Weights of a small GPT-style language model, trained from scratch on English Wikipedia.
Size: 16 layers, width 96, 3 heads of 32, MLP 192 tanh GELU, vocabulary 7133, 2.57M parameters.
Each number is 500 + 25 x the weight over the matrix's rms, rounded and kept within 0 to 999. Layers, rows and columns count from 0. Numbers have three digits each.

# layer 9 attention query, 96x96, rms 0.128, rows 0-14, columns 0-95
476528511564567510455452452506503463540502495503495517427528517474466495491527485519560537484488459473485449440492482478507486534497535519538479499497503551525487468470507436532487499537476507515553507473462511454461467484464468480494554536510520457481505497526505521514521554491516528484
485492524499486506453491516458467556511496506484520498522487512515576509452491530519522470500499486491526486528482487475511491483492504472493522531495525500508510528516524522520468497472492496498488497523481543498532463507489510504502479453501496496490472484499482486475488490504517483507
504463492458437489430583542454512518515520535475521506560475503524545527493459531538494485504508501490496496499492499495500503478511489485489511507477475464481513574520486519526498454490498482492431482563503495529461514570519533483527450476496480559457499528461477506494460471514509431537
497491508505493466536475474547497513493513488526502483509519513473505506532517503495480489497492513561466526514489485521461485480495425470480462487491520528489544511484470468462519568525528503501507545486492509490524524503523495489522492492495492500506497509506529508510512515489479538495
516543472497549473529441502524498521509447470516538497477508499459479484448528500485512505504511519524487498513532472513483487482478487483499461544500521517472540471509481460502495564504500534502564512453479491521535485454506516535480564485480515453531524472504523471491534520470499511487
507469485471486525468503550461510525493525543478488551493480500502480524483482483517498514499497538473521498473529511468515550525498541515519534548521478500491478505562427508516499402477510498505450469527538488522469492530491513549515475518502469495468520493523480501486481485478481491468
513530449553525462537477476522506455485492502507563509465483502444522510465535477464547518554524502533470469495500512513486484442465461481485447484482492497572513472463551438479509579502514556485558502392460458500581537482471483506503550496508518474496498499395523473479552508462517502505
495469461525491510505484485468494485493500542463524536486479527480445526479515518475524522480485555481494510443505529499497500533451482511506527525544481484542539490569468486521507440507539540519469507459543447499456530509530492479494508572514491504502495501484513506486496502500482471455
483488514499465527501509530495477561455490519548486518521495541495466529534449487550494453478423547527524538515501477511503519555542528511555496549531463460430469511572479544506428437519495439496481494574575487520482436493498525545502507479549478476493469486579451528493420476481475480513
497487568522527503493475480480440514491506467531447475458519485519564495490503498516488460529536497513510510525513513513491532501508513538490472461514517491483516454477533541480461543496459449450555564548453501517495499490472510498473510542454547491487518515505491516482481522511498504484
506510461508493490479526533477495518506515493456552558516490524449499472474513488506539505516540541518478492507490556553489512519534456530492499536503473450496508524514497437447514555489485546517512465484460481476488484502525507535493511501469482478526502504444484474459532514436484463451
507465544550477483530516482498469489505459472526469502530528524429533527467525492494536516502496528478554497491487507549541530556548451537444510446493532484471526527493552501460477486495491472471495514489493516509489499435522497455548487508483549530496523499468500512481473530531492487470
455490496505470477528488477516524498516489494458510556477505529503529473482508483489493549539495430439525482518551488470444500488526518504471480457513531511486503451497448484471497482471528516464510520491499558507434475511481507505488470543515519533530554522479535514491552464519528487506
569457531491488536501520473452499486457544505488451477510520499468415497503513499462462520455519531485503537494502532564513477491444504526479510532535509481545515511542542530505469475512490514547479499473535507483552526494488485476471554502498489504535476492525469483451474551437480473496
549486509481548496447486474554517489514488474479492523450543526523496415468506557521530453497503529491491523537460467560536518485527453493512519496453511520455533521496451456512504507492474536501479474504485511500512521544501541528480520443496501518478487466489518505537515489457458553516
# layer 9 attention key, 96x96, rms 0.129, rows 0-13, columns 0-95
476501461465504538558495479479498503490490510448493506484493515485482532482529505426488549514523502436542475503479503487497482521469461512475488497541493512510534566496508473538483491509482521471526536451468483443485574496542519489497465555487515543557458492492484521485522518505506505460
508510463465513527502481481474491513520461505502485480478491510495464498482495489468474540480508520492525512513490499457501489549489465480504524549519492528481499536494500491510500484492492506480532538486474479490497526498512521468537505507485496549512479513507475495508511521524521520496
503509514516475482541479519511499496483485484553489485496517485506526496569451478578523455505463514511461510512483500523534489466505538505550473466465474501505472455498506557502507537498496452520491505515522540524490449490488480535462506485543490455461547540562489440516512447510502490518
495465521511522514559526527463492494521518521486507493495467524482470471485484507464485487511514460453520508479495545502521520525489484529508505489526457499472520504515499509512526498513508512484475490504498494523482485526507511520464487476490503511508483497498455506497511474513500489486
524511529481493478476503516492513503501499492475516486522475532524504514442539530490474510495532509476518496480517535504473502513513481557497505521522487485488535496496509475484515485491511541517485467495499505495475493481539511465484509471464500463529504483483480543466480510468525528501
544516498506484468506513511555513510486495461551489514518525458503503486514440513538540436521462487524441514493484483461513487454487521463538452440485479528497465534427530538471512524469501466490500526543523537521521479505519498560485516519547486479523517522545479461526496461522479485566
458493552476499504475558495523486529467506504464488510487488523549517514484502523474406518513547470475515478485486493479495528492514470526519497494495498510457504515498453499547500495484499486475511516557500472522466531570496517513482463545438487547492522475477517525493532518532540491509
467483528507497497459474461521504526483481463525521499523525472524563485530457509503518491511444482514462481557496500423508473460479502487528454489548507517510476489483533524520464496496467451489512551593445531526513464542473512538461494528556520555494517505529511450520498455545440520510
511473514504484523506491452495513483505498494474488485477541488486508502475515510487546520498440509491519467485488489477472486497468490486477476528516492497516500525498518473515515495493519513463483517472470505497480500499509496457511547529563544511541492526473484495461472527502480518524
526474482516530538497502519481432505470510496479482483497504542472453519525600483442482526484614526508531484459511539586492492499514476487485494471441485507505523489507504517494514545511534528491521473465532451491505546508530469479548483485397488492532499509444527515478466581443568534503
465493557445522574548493491554457552593495491491510536532464474505479511515472537486465464538551465530475504529461548545506482533507462561517439513528465498519500491565521440486480489480502517506467502505486491456465491466500496506520494480479545501538519496444522481528456519452502531449
477461509570509531520471488539485494488510517548459505560503505477504517558513496476502485498477496524478535522526492514507494464528497482503464503528480483487481486492524490460516536540528520483504494463555529451494486425503479464523483470511525487499495524491516483445488510511483531499
470549489538552475503456476548480494483436481449525511509504519532532517492556540516519520525499476465491495535534460467528501491489533508460468475509540541484487449483453509478512488462540506472571516483454461506445523506506493474496502541511530486517538539521465466510532477495509488465
509507443501514487460467537497484529472506521555464478540535512482449457536475486506514502481521548529505506485459573565509514500512498477526524497529496503508516496528549531491474492522458515535475475503490472465552519477451519522506509452472469494482475475519505528543456469464483483457